Part of a small language model's weights.
Architecture: LayerNorm before each block, tied embeddings, capped logits.
Training: a variant of Adam for these matrices, 907M tokens, 13837 steps.
Each number is 128 + 24 x the weight over the matrix's rms, rounded and kept within 0 to 255. Layers, rows and columns count from 0. Numbers have three digits each.

# layer 3 MLP down (transposed), 3072x768, rms 0.0326, rows 1735-1875, columns 576-623
131111158095150137112142145115162120184123124113141114057118092071132133143151152135147148101123118149156127120161152130159106136159105123142129
157134137116135160087147166130129146123122111132095127128138117096127137097135119133146106116118127133139103127113165163115124109159105088088159
125087120129157124123111120149131177138133110123080151118111116184124143119086148118124115152092109116125137099140119124117097089132128154084126
118090134136132169133149093125100179133158124107140147153108136108163110144121141102148115158138128089188127155137099134135161118159116082122099
110156101143120132172128145127141153125165143093126099098123128140144123140118158104149134089099100130107116113078142129129124113105144112159114
125123113150112134149115138128122112104145157113165085122119147159214132146125129148107162130128156123140121119164143156134104148136097138094101
134106141112158145106154130130126119153130116162142110134093139138122135077104112124127156145091109142137146136178126117127147100137116143091140
112108162143110087120109092153124166160145131148137143170158168087115157110147121150117165119173128149153104146132137133143098173137138124114126
109137111155159086154134132108136101111121118146081118101137146158149122103128143142148148120134131174149146132110141121127149131106167165097105
129103124141143140098130126096109106108117112102140128093148129157132132126094140120137138103167114149103099123153140107144130115146143086127105
098119154145134111177102124115136060124111068169115159146075114081160100111137079158082124166079133114160144146123139111116074081137152143099144
127119134103102117133141119106103130122131106154153154123152123095076145141058105091129112141135161115145147094114115141131123126114147139116141
091125106119164138098096142194117112135146133112120101140129144152129131122174109120109119108144120106102111116146161082129149103103116116110120
092110159139132126116141134140134121145155118095157128107148108139056101124161157085151103107145117138114136119135176114091138098142112158157117
101123115118126075109171155110112127127087135141166126102124133133124116159144153119149142098109143125158164124099153135136132119126106175113092
166187111120135115153140101125097125105135127146132135153126204158117143134138157127095146138151109158136148137178136103180143138122138126140129
135168126115135095106127077132128143109136103130127135117120177122166143088121121144129128108166119168142144139159100122153104163125139156113133
151138107127064130117073134053140134148128154124107148148098142158142119153150116123124102083114145100112138107146128165123117116143147133123100
130135121107112124107109143127105114133114141099101102127140107162100112090112139121157126117134141126132104088101116133115136096111116124186131
148161119123106109095149135139123081102132098139114117131118153137136118081118143134122136108167138155116126123144140125153120135106134129144118
148159092139146141119129113115119117142130121081095068130118131146131124124148147124126122117154090142155127108129150141161157162135102159169153
167073122128118082117141134121128096129166116112120155129120105116100149122123160114120109107137145105149113127131137106104124082125148152106122
184113139134137133078128102172117113122144122159115136092137118128103122160167167108100170140147139142124132141124081130160154143166092108129112
124119160086063131131173141099141136159111119185103119124133194170094136145137095123130117170139125140146114143110091116167157190089132096114098
108173143126157150176128143137121101087110078095153135172158140125138123103109154118137108133125109123136125120118072136145100146141198115128128
183108108150124119136123119180136068141163125125125132120179134134138114142116146161145134074118120094116154090177152126158118146105114106112131
116164143159113103136140145089122132116135134124141128132124120099131179101150167149147097111112146111152114139097129093126116109139156210094171
125132160095129109121165129126105133113121147102142169128143118139144108098122126122156188111141054075106140131102149156110140114140157117127084
116095154126175174139158132168144128096096125169149103140157096141155125113130122121122128126153146154098136118129049126141125116131153089102116
145124101135144168189105123118128076143135081120123120128098094128107139155107137151095158128100152136149132110098092133153112112121166081156144
116151172090117163140140137182174120139092106131136111134134127110152103139147104132066116070138113135105160123177150128139088161083108147076132
138139120115120115132199135108115131114192148148145143116133114092114174120104112122116144118101133094116113108120119105135143161112146121111103
123110152144125080136141109133126108124168125145092148133153153152166109138101113093089125115096122126086116122100125126162082150127134146121124
138167106172098122134110168114128131092150121112080162098121191150102147195111148125122104054128153114150125152151147073088150104112125070163136
078137184130157126134131118134108129130109095107183128106118099112106146145113143133135110141131133128090123158147136114144159127128117162132128
065105141140115172097087088149106200091133112124124112158107110165178126119143154096126144108111120131115126149141105112140129090125139152202145
090129088124120119090126125167141109153163126122098126195158110099092156094103146090124127147110146182118107139115153106117154117159120134117133
112153146106171140123123123156120120103142127119145134155076166122145116116125179159135133126111120140120151158103103124154101153098104123154141
148089133128162164134116141145099165114155167141089145112153133129160133161151102140113161117076182197104108127178106100108187138112124129149100
170121159128129089123164140145114125093121106159108154110111133122143100148131166111135106131151116107108104112124128133107146115120108124109096
133115116102155112137144122100122117136117123162128139098174137126129073138140169150137169148128098081157137144130156120140093141145120133111128
142137155120148117133163157111094142150133147115177117150160158148111063117156091105136154069137136096146092105148144128077143117091147146131163
102150133093092151160159132111133145175142107154143135130107113117150129116148113110103142136136171126108102122108119112096120119121124143150123
151119125118111120135128123143118127157157146134097095162165097155101127163062115136160139125082125111147133149134133114141148089116141134100150
149133113135135119160120138122146099098135125144104101104105123129125148129125145181134139105128143183083124124112102089104133095103093141106111
106134140148150167136105120151121180107123129137068130144115132107181149117153159136149127171077131108138110130140152094180137153129102175124115
144142155131126160129092140128089162080163139142088113169133122127133119100127142137123093115122155117134086166132120141127133092089157116126109
122092127120131081159115128144132100119204166105127100095152114085148132151098135159174152131163075188193107153120099145116135119145133135119101
099115151136190113110135117147145177121107137134112135108118140125126179118124156140144118168157150104097161131127087110087129150118089135131118
125115095152133098166114109145133127125149112175137121082137104183116109082142118162152133092129116088088120152088137134176131102144128139146122
113117158097141112128080149138109134160092116178144110153075086120137179116149139126117103138130127139101122108159090135124121190148077123141130
146146149112167116164142092120119131101141099155130119134117154127132141104133114120121145089168120164093136163182095108148164148117101122113155
122098148107131111133144145135168134134090124150117136150102120167158129091151067112117131114127137135109135162143103122137125121137123190162128
120178120101128143094123115117162129153169145125128086161117142095136148094140122156146144126150115136092135130170164137159138118096118172152094
143144096163118150158148140138131122135126097106114120094147149128138171120097135082123140102127147125125150108062115106093110147126113134143098
108151096138109098166127089126141077109124087140114156135089157146122123126112161120107138132172141136164130102125149150101113137154165121116094
150145187126158125129167079113132146097110122142121106134121115164091124142145094136148128102080137202096149151155147164149137159188100115149133
149121087169110142148160173129112113135109151126137080122150134126150133104111112141157132140162129177158145129171127111103083145114096097152165
161152126141153137141097136082116084143117130133149153131142185146111147150120145119114165183146124097141115132055153134095122120121168120106142
163175139134113113121104142139125102168175104124105132115108152169138121136137122131136079138104082109132109083145167120176117164157126149132118
147139115158126115127111126123152108127135099094113097156158099116102133089165169124122103098180097139099120114123099175118132136109156151114128
137141124134105127112136110186147114137105117115113105140141127089128114114133138132118150146113126134166157126150171157135126115132099139090124
101108147124095146128135147122145102157129135096103127130092169171136106117126149103113106144140128121134115130167120143149134141110145165096081
136106154135174135117115176168104101094161133129124082152116163104107144150161137110131129116146116095152160138102130148114100139093128118145132
193127158131113108151121150148136136113169091091087093142120096079100119109128137117135124108088104135105146160084111085116144134099130132118126
082112134147151126129139163146115121107110070099185072106133100129124112167108148147129115109103100100133107116126114148106090136172127130136122
142155118143127137094104124105113109108098121123138136123081090135086178130078160121106111110132166120100117127156136121124146127066154141183118
121113126133116141128140091140124111159128158124124110178134117168148126103150146119098110141098136124151131134124156100147147147170159099138146
148140153114153088170130113124152143140090151110160129119176144106112127129117118166102091120118126141180157090112110109133151149121131160117122
117140090072140135158157133098097160170157107133114111130127125122129067147162166141155105157096085192142121145121133166161128157140156166150130
109148141119152123139192109128114119153119145101148105172083057119119126056163126107177122114099163132125088139170089125117202159134141162145142
123145160135126150108111159093111126140112149146150147158169148132105161185153152111127100096124127112131167178095167088116173173078085136163070
114092132100127121093148153151133102117115148124137135135132120129155101112111133149145134141165115137152122116150155118099121135159131129203134
160113154129175120148134133153130169120131132100190135106124110139140130123150137104111135118105138081118114142118095116117111129098161133179154
119103084134116131106172111149130144108109162144097119158096131097140099127150127134090097132157119152096113096095101134123140071165144109161114
145155124154111138103142125121097085108156120110147163096134162105099118116150150147086152100119153155092138084085095155103118106107159124145117
121119110149120148142139116154103088089130139121135123137133071164143124167138106149124126116110192151089125129124102147144115151132102113117157
099115147134113129126089136120131146144102133092093136153155123149162133128086123184125133133164105121118124183117108150132095147132132155207118
150169149127111120109110128132130135107114111128116144115119151069148155182151122093121193112153147158117131093131157135097111092148104069133113
155137146137157137131121123077149163124104146160145145135097139147129133144160149130136183121163107133124143108133144148125113165119148158149143
134117089103109107115138123081121124132090118142162144120160136131110097138114152124156126122107144159139138130098105148118112151138148136107155
139167102127127128140140183121116090117135152177128129145127174126116118065130115105098089158139144144116127142082108134134113135138136129139129
162094125143152127174083142145123124118134112117142134156155159124099109146097136133099114137117126071120178107157104130150116147135104115144136
109099116106120152151101133125116128101163122158153160128113130122095177138092119112119153140131101135135177126131100119136119152121125149174137
111151114101120087102152156126147124135097098109159170091106127087126145114149140148107141125123089113106128131132130115145117134106083114096117
142121134117090114121146144152151108126130153101133148124157101141104192150123104204132123137148107142126102105120103111141124157145174170092140
127101117162135087109162085143170126095115055123076112127053130124140128085170117094104145096129164111146140180135132144104125113110129142111139
121126123113146095145120126105103092102196113106140166079106155138134082129106091117141094143131150144121143154148088143154137120105169118125103
137139123135129120116150160121148125116157153131113162136123126152131133123123144147114122181122171168116097139113134120122094109143142105111125
165159135194126145128078128145138112110111107140132105151166136119129120134141098139157121075149098148176150121115147141073149172095157138111172
103111171122139120114160115095127066136145106140156159124139130140145143145122111110131133131137149121115132155124197105131125087110079150079124
158132095154109142135122130124109102169099120146137130114152135118134152128131105118141130082168141142135136093087158109161132160114097126143156
128137119149087057125140145144110075121134097118153157141123152131117111168131119128077152087161117113147118123106168140140147140125173152132085
135122161131156168117135141122104158122137111116108149153149126125146125123116150132151110093113123125138108108148160142110129146120146135114138
120121133164151093128117147111109175138128115101109113107125162116143143128118111159129154139102145129111157100117129152136110151125125149125134
107115109147120090137138166076143087113112149145104111165159116137144143146134142101147127126139093145103136104117161116104134113118157144114108
119127141113137110125161120167133141092134159148093120118145127120136119175144122121114122130163142150124151148120140128095133141132127117113108
161155136158089113165142198112125116169140126108133085126138118090110162139130159127121110145193137113192162195082136125132140084149167111134139
150137112135151137127127136119119119072137119123146107131117092113128137127140136174140104148134102133105094141142113109157117128135087130077161
150135111141164112145137110142138128118132140105109110143140157089086132123089145135145140153133091114157080121174081135141128078183143104145116
152169114114143164082163144088110085097137152110186138132130160145130142125170165122150152131169139149132121067158125128135090202117169126158141
119104138145097145110157126123132096167125092136152132110094118145129144107126094091118127126155109096115129148110121120126158133118121098089107
128125156151139119084132138170082128111188123083134127134118142120096155158105138104128170130179147109128151136186117160140141150106164160150116
117127105135143123125128098105103156133093116128082100142090136143130123155141179097096170118155129085133149118157088102153145139126163121137184
136162135113078171149105102197111141126167122156134183131130194099109137161097109150129126134130116124103117122129096122140147108128132139073121
150122061094100142139115138079135178119154129095133146151151101148157090173165141070138158102094143141153119119130123077114131107122159094134063
130076124091140157189117146128126145127170094115133102111138111139139177096122154141180141112117110144115112148127114075126172095140115144124128
102138155115095110092076093122131095137100114109133132131156140167084129114146121146101135130113155123140120096120133128138111124129142123136113
114139123181122110117111155112136080152136150166157152086105145129130169114135141092160176152132114088145113142131148099110115117133137168153139
143143141126141119107144080129130139151104110121100102123137177094120124179099107126137091170131147138145141121114123120114137154113213127068099
149133102122172141145128121144132114113143130131126147141133129085196126105060146161101136108115118156155102145146133115099132148105138103158140
096114132143126099164125128154129122091186121140119105134166105102151094145122108150127104164163139154169130064182140140116146109153083142129087
126179082135102107138141077114112141105059103159162130096097152185096165084145110124088146170127109122204141123111144140068031106159118142113121
127116101139106114153152125129095103106113099186149130110128120122115119101135098110111091132115138114135145132151133148123139095127122138127131
123150112153140171145119156107086145135178131097136149098086126126084109138127093113098131083113146123114142104108097147145124149142109125139134
127160122147107105148118107096126151138124145123142106082145119139102129132153116113109148099148131159132139143125110168127163120127129145139129
118139088108117087128139115150119104130096117094132141140122094125156137138117132141163125098104147149135136152144112159112120123144091156127139
131139083140100126146125153133136135127075174141123116137077191201118104150162177131149089090139123123142133143133186126130108117167106129095146
136106135136140087133158146090113084137128119158126106115132127116119120129167102127112150135163145137115140102115128113135135149096108133166145
116140115106134115119130102124108106126169100133082082083130102128113098149114116142096154113091110133155125152081101138126136156134136110128129
129109135103132137120136106147155161153109092161115152130153158130141127164155169181124134090153095093140117079109109131138151107110086129140110
128130099124148113142090146113119117152133124125101107138119164183134131102157104146153130119161077163179154112114143098164137174101128142081124
099139136133108131135124135123145120132078116169121115054164126109078174152136125176099121121115103108157149115140156141121070181082095137113154
139122153110137114108116136155118180126141138152103143144132162132129118160119142135154136137125106141115124124121126124137136138120098123073061
130123168122136125182112111121114122116142129116125131101142142121148101140140160143115107118112135121101144123178125162093125130137122116122137
106122169118167136156087093149124127056119109090091140144079138097162137129163110165126095084132160100144142166130178109144143144120142162126081
130145100134138100131085094174115072137106178180094133100092136126104115127175093151175132140162146134126163091066128148146141165083173112125114
123123115131174068125125194094114126150156108099132121104145132103135099098086099119159085123132110104128122133143138163125127123133117129184113
122149131153107155131152081172115152137147133123169129163149151122148119142097151126136108125121115106160090105103148121144159124152114130152127
108137154143108134069139110147090165114196106111102168094127122125135171097131144127146116138114144116113116129112089138142141118137122124132105
108149110134139172174119135131161175142133130128161119155153136130129135158114125151095119096097139132161146133111104121138112106127121109145112
064133122110127081161160153082114135120110121131110131119124138158116147154119168108124165095144087183124077137099155112128154122117075134158122
099100128154086111115103087146122107163092135146137097126146134126134118120158142102073127139122174146148126093138136121151157099112156106118054
117154109141148125144147117151149129116109143113110095119141103109143133116102090116107136107073178082056130115121071141145153100121128203167114
122108097116173145091125147131131156184169078124098170106102127136160120152118153111140114154094172137128100148137157140079158097114118160085167
128123114118153122151141133103131139135124119120119119106124138105137141108128139130150156148103090139158139128132107122149163120144132133094130
165164127094114121112100112100133131086146150151097135105147161113134151133142062146170123142077086126076133137104140158158142130115125168105155
123160140126079127097116134108130137142139099134131118109124112144137149106111148133175131143127134135124110149146132112156151125108107092138090
130140118079128117122112111113102121075135103142118084112103162121144175108122121116120149111113126154138126156140128100157115142122120160083120
136150082145099115069076152083119146128065155166125104138155128138109108122114127164104142130126127155172167117153133103139132131166125157115151
150127115144113161068125126089148093117168137110117131097153206144094096117173137122117089141147140211112148104077150121149141155141162142132090
# layer 3 MLP up, 3072x768, rms 0.038, rows 1736-1876, columns 576-623
109130114148105115113129132117137146115142148107151132144067137152136049162131150164136137116133176119046149106142134161177083101106084087156112
131135144134146086127136131128117135153153137108097150123160117155093094113170124114116092126150130107128112115105138121139137152125103118133112
080124090122094143143112118139130148141179138094140086106108180109117093074117141158143108201174100110156140162085132087128158118164160167139155
129097113107135103134103141122125109124125137075123126115126150107116093093160124150134182129144121127088128132097119133143095130125166162160125
094127117098140168103164114126139118149150157160095126148139165134161109137135133134154142149072123177120138119168103152147112144183148129153113
149155128111097124163134106137137133110122111078127166102155122127135151141141098124095142128107094129145120159104149135140143117143133124145157
134116101097138142121152121121128136143179134112100137128125134102111126123107076088134112141137101128128125129139129138165105109157157144104188
146099124101079182132132132136139156157133150124130118180129141098102111111170108118145104169104120122113093144148132141134145121111099117169123
088114145132138154120129138182138134147119131120143115148162088131126090163113166154135092152155127193137133127095092098127078168115136123127127
143123116099152137174162116079159180136120130144106169120139120145134117152086141087143098143167142116139132109149143114099178056139116179150123
141159142119128085143093151136127138147133115112130164114116157146106113145140175156124142162130098153111133104118156105135146068143123130134067
076119128110132134111133136125132159142200096105091147141136123126113132139139120150163114127110092135109118151098142136117122095132141170151137
088155073112122148152129102133135199154139144078151136132131175097108140184109168118149128158132092131129123165119133117077146119134127129154125
159092100101130102142122155129151188131102159159145137134096119131080126134100099139138125191101128153094109136140182131132156113115105156111124
105104145142112153091121175112127100153134111121159100127125113113131103120153180133125117097125147127094154119136134123099138097157121121177112
114160132122131132140154115096142143133121136124114138086082183102127111136133143119175142160125126125145115188092117137132117125118149150126134
150135179120134162133098143152139161128127137123128128163121139160103074170139105107089138111129125125134107139102159129179134100112206120115154
149109131162165116086131120127107127173131132159119117135138115088097132140086109095117111104164122118132124143102102098150115120120147151157127
127122109074133114168152107119108159155126103126157150113123135087140125145106119121162137143100110154131106157099095167138107119092126168086135
086132129158100142076172148098110114148145168144115125150102134098129155122169155110138092138161118164088120143083147087131128080110089132118105
132139088146154152144121139153147197151121129119132153125161180121129097114118128114136096140109082192111124127160118113150126160078073150178100
150139112120136151143117126126129120171154146139136138096104122116150108128111138134109172181088147124111111106083142133192108153149141097178155
086115108084084128123110127128113123127170119098152123125141139133121096134174110118111052149154187143125139175095133105160108098113106113172194
119128150122156132127081127157140131121166125099112151117132155125138134118116140135148122139137115110124116168165092088101180161151117130114123
086104106084127113130138098118140135155079122117121155137103111105118089133147152148135153157172124172099132183086103162169106108129113139127106
107162126108125121153135082131119152180142131169119133092134154122099124124092150134129102148137097139136126147144130107155116151122089122141120
135110139100164125081128115133122128152162110168163111132121119149144124101097117112116093112082147116154119142147105134135144138105119109107164
115154076132086100133092138132143166113123104125168107146142152143133141130096127129133116164094167124138153126137141142095136114121142136134116
149127128160181122128081122152145122126114127116135132069133140109159134147137127142119176109084091163130130133116142139129118146120129143106158
112106124129132145125119127144147150152126133078109115110130128100133072122117072100152132104101118106108106167095135153167148123124144136127147
046132116149116120140153114139121121131109145101128113129068172086133107104142148112153138167151159141139117160066131147129151161140172100117129
146100117130127132117129120151151141120065106151138118114128132117138128093157110121118103187103115130077128169136166160112119163155157161125135
147109111122147125105123101170129096098135149122125137107083108124143064158149135126119118152094113136118110129150175162140114067142123113125161
127155117102110085143154128106109179139121136129127138108130136146108141136163126118139135108130134106102121128089132186136090120142093162152147
140109118144151129123139138139115097135127131128128109148105166099120090090132086122153145126145136117114124140122142143125109120126104091101131
096084136137098111069144135162121121120163153118148137108091157142100149121190101090116084137161093093094121090124154082118134085160136123108128
127117146112106124085092157144138085162090132146145157129124117151131089117145161158126114121141129130132129129145121133121123112114121112149113
079138134117108127103130135109136117126127150139140118112139130153141116122138144158147099145159112170073124122121098127167115165128137138196161
089136133088139135088152128091133146134151140187157161092139161143167137140111189099151159139123151147127129104165142171108104158108105139149133
173107173140127132134122142109132157137141116147169157148102117135116175123168128117100170136122125121154112145113132126116145132151120173121135
153161150160109147156075146111146111127155157122171115090131177119113115108137166142112146121109096130124135113113151159176115139111138158177148
122155077107126129181125100100136101163098150106133146136155162158142151122119150158109155187144133145146107174114087131124142103133155181144123
077111076135110122158134146134118125126172132102135120098077130110135104153124097109119118168076164133121113168125122149159103148129092132143164
132162119143119074146144147083130147129157129157131152075124149159147148157147106141139112134122129195091136171123093127197108129091131145120169
079111114153092110100111141153120144137114153119127129143160120145121155127117161109135104164144150137130096116150135115135147096135110132116101
146138134109071116136133137131145109165132116121131154057143127121115083142113103168135153148166106131125117179099138140088107135138107146125105
106126155090170152133129136137141138131117138122112115146146092132109133085152100148122153123149130131113115151128124093133112087172148089124124
111073130134128119108151104143150148130108163141178157114160137112159063122171159156147083139155113160101144138115121130119132119127145137134089
122129135108143117142115171109128140139107121170185144151142137139133135126156117138133146096121150122135105137144172104142138140129098106165131
071143104123103118096163158047137088125153168106108145151110154111111096179170125109151080144162091100124129104103133070107125090133130137119166
101151130144121123164140135101124140145106151158161178059109149094120183167126130111142144144142102091133117109124094122158154138126151133124132
124116155152128133159113153160136124164117122114131161131153143140096110141125115154102138155139054142127123138130097199119117097134126103144096
104145141140139180114115126135146154140153170124119130156102153169124095136115111116121142121156119126121149116123125100168124154098096097154127
094129146135156099126120139109146149125122125128135139112118160121104117109163140156158152155129121129132109141080087108126105140085174132154124
128141093134128088148129152090103175116150131172146176097131101119115146156124105161160115121127174108124102126146083138135151118149104142111103
143143140131149138113124142120139141136140137137152129143098142146115111108150132128089134138150084150142109155157127097136114137162137154125106
121114130142140126077116158126154144138119153139113115155128137125124113081102109108148104130127120112128102087145133145112111092151109143154103
115093166111137137136148152107138153150205086115142140112153105166136141145150144131176146142098137172094139129137135126100151148108115128210134
067070155096125164117189113108108130122107145076137096121116120088122106128151089108124137129096135126113105162132181128149120118147138116137135
144149117100139123138169131095120118107113128137132138139110165160099127118129120126147105157149101148089117163132102114180131133107135076109087
090123110142142133112103122091130128139125141152116130132132153101149089136102114114133133132118119098095128097086122129132110135131155114165140
137097120142108114123160148094144111121112139134099138142096136138129161106125117124138146091149125118132098142130153096104115087098103107161161
085127119142181139154150142136125168140108129161135128112144140128124147104123098125105165110154114137155116106089096170161119135114108128115120
134137128154127175128111133129126149167172110145147144074111142138061141137145121149124123154149143113118147122077138142142143149148155165137106
158144139100135139090109094126154141154177120080103081132096135118114086108152082107167110109150151110080108150159141146141151149141161098142131
142120136182117111172116077155116122117140135135140194141123134096138134114135137114138114142101121139171152142107169112117167118149125120129097
159153155100100136143135147114153160102133128184100135121122141131125107101124136123136140093119131150109105109119127097113108115128091141118129
127109191105117110147109119117140138143142138080148117177135137163156122126123126165132158103153108151121157131151093129144124153133171151147100
135118123128138154136129104119153122148123159140130126116097140128154123097140116131126135123106128169142089117125115136138140142126141147135114
126108110165109113116130107122142130120115158143110185139097139145132122076122107120134130115113096108158101164043118139108106118172113140143119
118137148118126143148172167133116157152109119128156171139109166133119104102157121135125125196146173150125117134154100170144153098174135120109084
079181100111106116074121118091128123103119141142099117148117108078146121149146201129154105103116167129123118122133115134128129119100098135087154
068124124133155150152169158139143141112122136133096112088150146161134151129122104106116126136124117133134134111108118125153093170156138116121113
113117073063112114166144112123132129130109104135134111125105181105171096151163149140155138111124102116101119141112142092131107135136110097117100
150133149139154080102083145084131177155121125148138158143132080113095123136099147153143138138078105150145089115097079134109147117149088156109127
140102113120118104127130182135141122150134156148112123142103140101120153136109151118154132132148106145131115119128142138123101119120171127118098
096161141135135164121154144146138137128170188181168137158137134118101122155164133152133120108135064109136115111135152150115181147128120117101134
120104163120148142134138131103149145120104140152112122117113126141082131125135136137113128118113106105098118133103100091158141089118151149142117
116159085169157090130153140086132107138115151157132119099109152145081150148132145126076122134141084113146102127120113119097120158149152124125128
114080117130142118129129134100160153138152131108117156132140154121182149146116151137153117110129128137178123163114138108149189164152166101109117
120135168058159067123161122126140152112105121110155166122151141067146138119117148132156134127099105144093136121125102114139110147119157121153159
105132151096133120130140173125144128130144130117116176139150134124195083135107141177125102167134120163147160093094127138129116120147140134120140
133110146136148116102109116146130165101121157117131131086106126158141110086144107128130130138094064082107155106133146087137091147111122146142155
096071169088064129102188150131175116135114121162178132117135114133164090131128162119127103186149133145105124161171140137165161113148131169136079
129086134142141142108163084137135166125130148092113160127139101127129122131115102148134137170105116140175145121116115097150148122136134177138152
102139167105117124153161147122143104136130159093143136130139155149109151170108183130136167175150075130122159098091119085181153143147141103146123
140115105110129151143123130124100161156118134171124107140124124137133169100113150132148130106140089103153103105141166121108137135108118112125169
097118128163161134126139148154138129154093115153093134124123137137130153116134140156146133148118137128136119162130149171107117162092102093121146
075129132184090157174120101146139092110110106092122131115138123144050088156145123078135148124098135135111118097178093078154132114153125097115068
139149138129121119119141133117147162135159135135146087117109140116125180117119123107097146151110096136148111096145125114132115124139088147102109
163105091115146140127130085095122131122151119148130117155100124091145121114087127098143137109115107104139098146144131133132162087150154128134079
117098132090136165114134149145129201144118158124119092126130106126151150098132134126148059143116123167097128122118141132103135113152130123123112
120142111124115096120132120105138094134117102135119152095064156125120132192131093119105136185100071101151132171143144129149119124154141118111156
121122118129095107128120120116153117132145140145113140120161151139134117121119163093106120113142134149118140122130099114154150116138168177138134
146167170112141151122141166140118110157117141121110115128166142086102065099114132119118138157108098080145140127130130101141148108150116161107110
139105134106128143147090142093160156109097160120162119171143111067130121132130156124124156098147155145143116147125087137120135077139127155183095
096109141133124106164159084151157120127168110118132116123144138144127102168131146111144185098188117164077100148116146087161126122112115117146121
120124152148159118132125129173130154164125121133184139114129201076131124119105117160115117109086124114118101145116105141077132104158170135134142
083102131109034130122139170127131091109093164108118128158135129127111096145139133126150121157112108121126118146122147088117097128124141143121123
083100152144128141118162095142144140172130142131113105105125132102131115176127104144156102142127108110150106165164184121090115166162105156141152
096114135155098119135121155175143107159162118114099132139128158115147128109112192117135081134075110148113095142108116129117110115126120141161147
100144134118117134093098142141128112125155138071112120136117161144116092115113153141113152171099121115115125112143136140105109105158167151115102
099129118155182163149100162186105159148150114132141163133131129128113128171165218106084106134094127110123142128161138078128120082186094108142137
094123126140150159133160094106125123160140123108138179145109172130070132148142143135144126157150094143076127189076134109143091125134124149117151
107128155115106153151167117151161138119150153096189127139160135149127097185138153162138113120118122147147114120136142143149120088148101149158138
151132107123090114135144144126137137144138137134085163109151155138109131132126125130165159146137121162174096123152131073146110105170100134156147
113155115132138172108150163120127133118151118132112112107146099129173153143128119133126156110097107149111129126131148130116130135135126172161152
119091127083170107138147143124146162142141102138153129148103137168118131138121081132120101139036125163060120136095139105140119129092097132165116
158117184122126115124105132134134147156058144083206138123163157155107145163164147114154117170146127146164139161106168131112149124115126137139113
142116097106093125123142109115136132146078135112145097167105155114104095178118151186157142134099103188082124111091142107216113132108112121170128
106136135072101100121166146048126104093123104141141095114140157162070132158141141103121156152099098170080147092094080118173132127095100159099148
142164157135155152110116117121150152123081140179109103120167127098158126119098135124154139139154143099105120134169126175135093149116115120134111
068098167124066184151196145116120168189163148116120137148144102089132103109127129121114146144107136121178147099103069150105112093138142110114105
068099119103137134091127101152128146126120150173099133123033096142175111141127151137146107147074143133110140142123134191129170084129111103142103
100127126170098128129130142131136148154161148135110138140139148151109090117119150123120127126082144129125157106140141158161072103119112101150142
112098121111115149128118125128135129163125164125150110150110168076112121123128130125121124153149126156117130095161149134143123089113167135166106
113104163169128155124098134119135179144126137091134128131109087082110121139097139130142174179094131140140125150146070117209132127099125087091110
117148077127107132120129108157128144132121114139156146142114145133168148142127170149141133143098135154164108135182139136093127125127133125114126
132110146139166096078150138161142151135177140131109118119138153154122132083124109137146137132116138153124135110097122132116114133147078154123133
140131129177156079083137098133143142114156137135153156105112075167116134149149127159116112136136133124097121161151119123138119119154151144094153
147154081130144118110109097114158125143178143153092102142155135114164121137086160102140113149101136126182087117107087089147137126127135143137153
067102121126153169161139130132128163119110152118146100144154100128141110111108120104117160129084121117129093152105085076110117082127150115147123
121101146123122156162139184120124170102162103171134107116173160148112122129121133124096126152111092133141149122144159138124142112135091142117120
158123159144116126129118115113145146111100142118144122134076127138143147152113150126110144185126133126133118151130142139183125143154159103151064
139127184113131147121134128146136108120167145140141136126142166162170095138146088133140121096064154143174113102152131091094165107108093123125172
108149102124112130152151151144124140130111099166107118126139121134129135143149145103133106144077143194112140105130109176147148079076113127128096
121135146120168139122156136105148161123162100112139143108145140143094149083128160128124096128145127126133111102110169084110123087145115181162153
112078124118114120124135114163150133118117134141101117170097141125142097083119069122129127124127137146118135140143159110160090106132103144126136
122133112115155140103130121080141083094131158077154107121124143151077104185151111128120149085146101132119119127124091130111136073101158156157143
138107182147200156155119121172123144156124150105142119154118114077133098117114110126120098091106142108136109127104118159115122137170084141134156
130136136151121117156144133088127101132087158135142102094171136126136129140096123136143147113175130130097127158110169156140152116126138128121125
145104119143140118107174131160121146201134149136164160091127180131084152105132152137124142136132109095146122149115118054129131123166101140102113
115116112106133152116079127149152131144102160123163147113063158091125125124172129134130175101163140161124092194144146110148108142149117116135139
097060069135046133112106128149144145114132103176142164109130150105125134104119135147134121167173130126126097120123094137115141121154108156138160
140122151125116143148122117095120171137131162102117123127112132106132120129159141104139130122131120078105121114119150162136110138127166153148166
098062169154124153134108118149123141083148140125146121127095120064093152118155135159145066149104113144106116186141120115121181107101126178167129
147125091127087142127100148123117147132076118092113142156146119091142136111153123121129158120107115164129140176135131164079088129104131121142136
107159137135121099152148095120148163106113144104119135148146128119138126127165138132175138145122089120110096151108109141142112122143155126148142
150133164108127131147106125150114105130166143153127189093128154122177158184138098133142124132168052156159116113112120146070136088141144152164131
162105127164119137149077134124160147132130125129171152131127162091116132124116102124119193142151133160112113127092121132178162114129102114105127
114143166130128145112131086149137107159098163084074126121126083136141122113119152123154142129116138127153091124139164145125139114111136113124125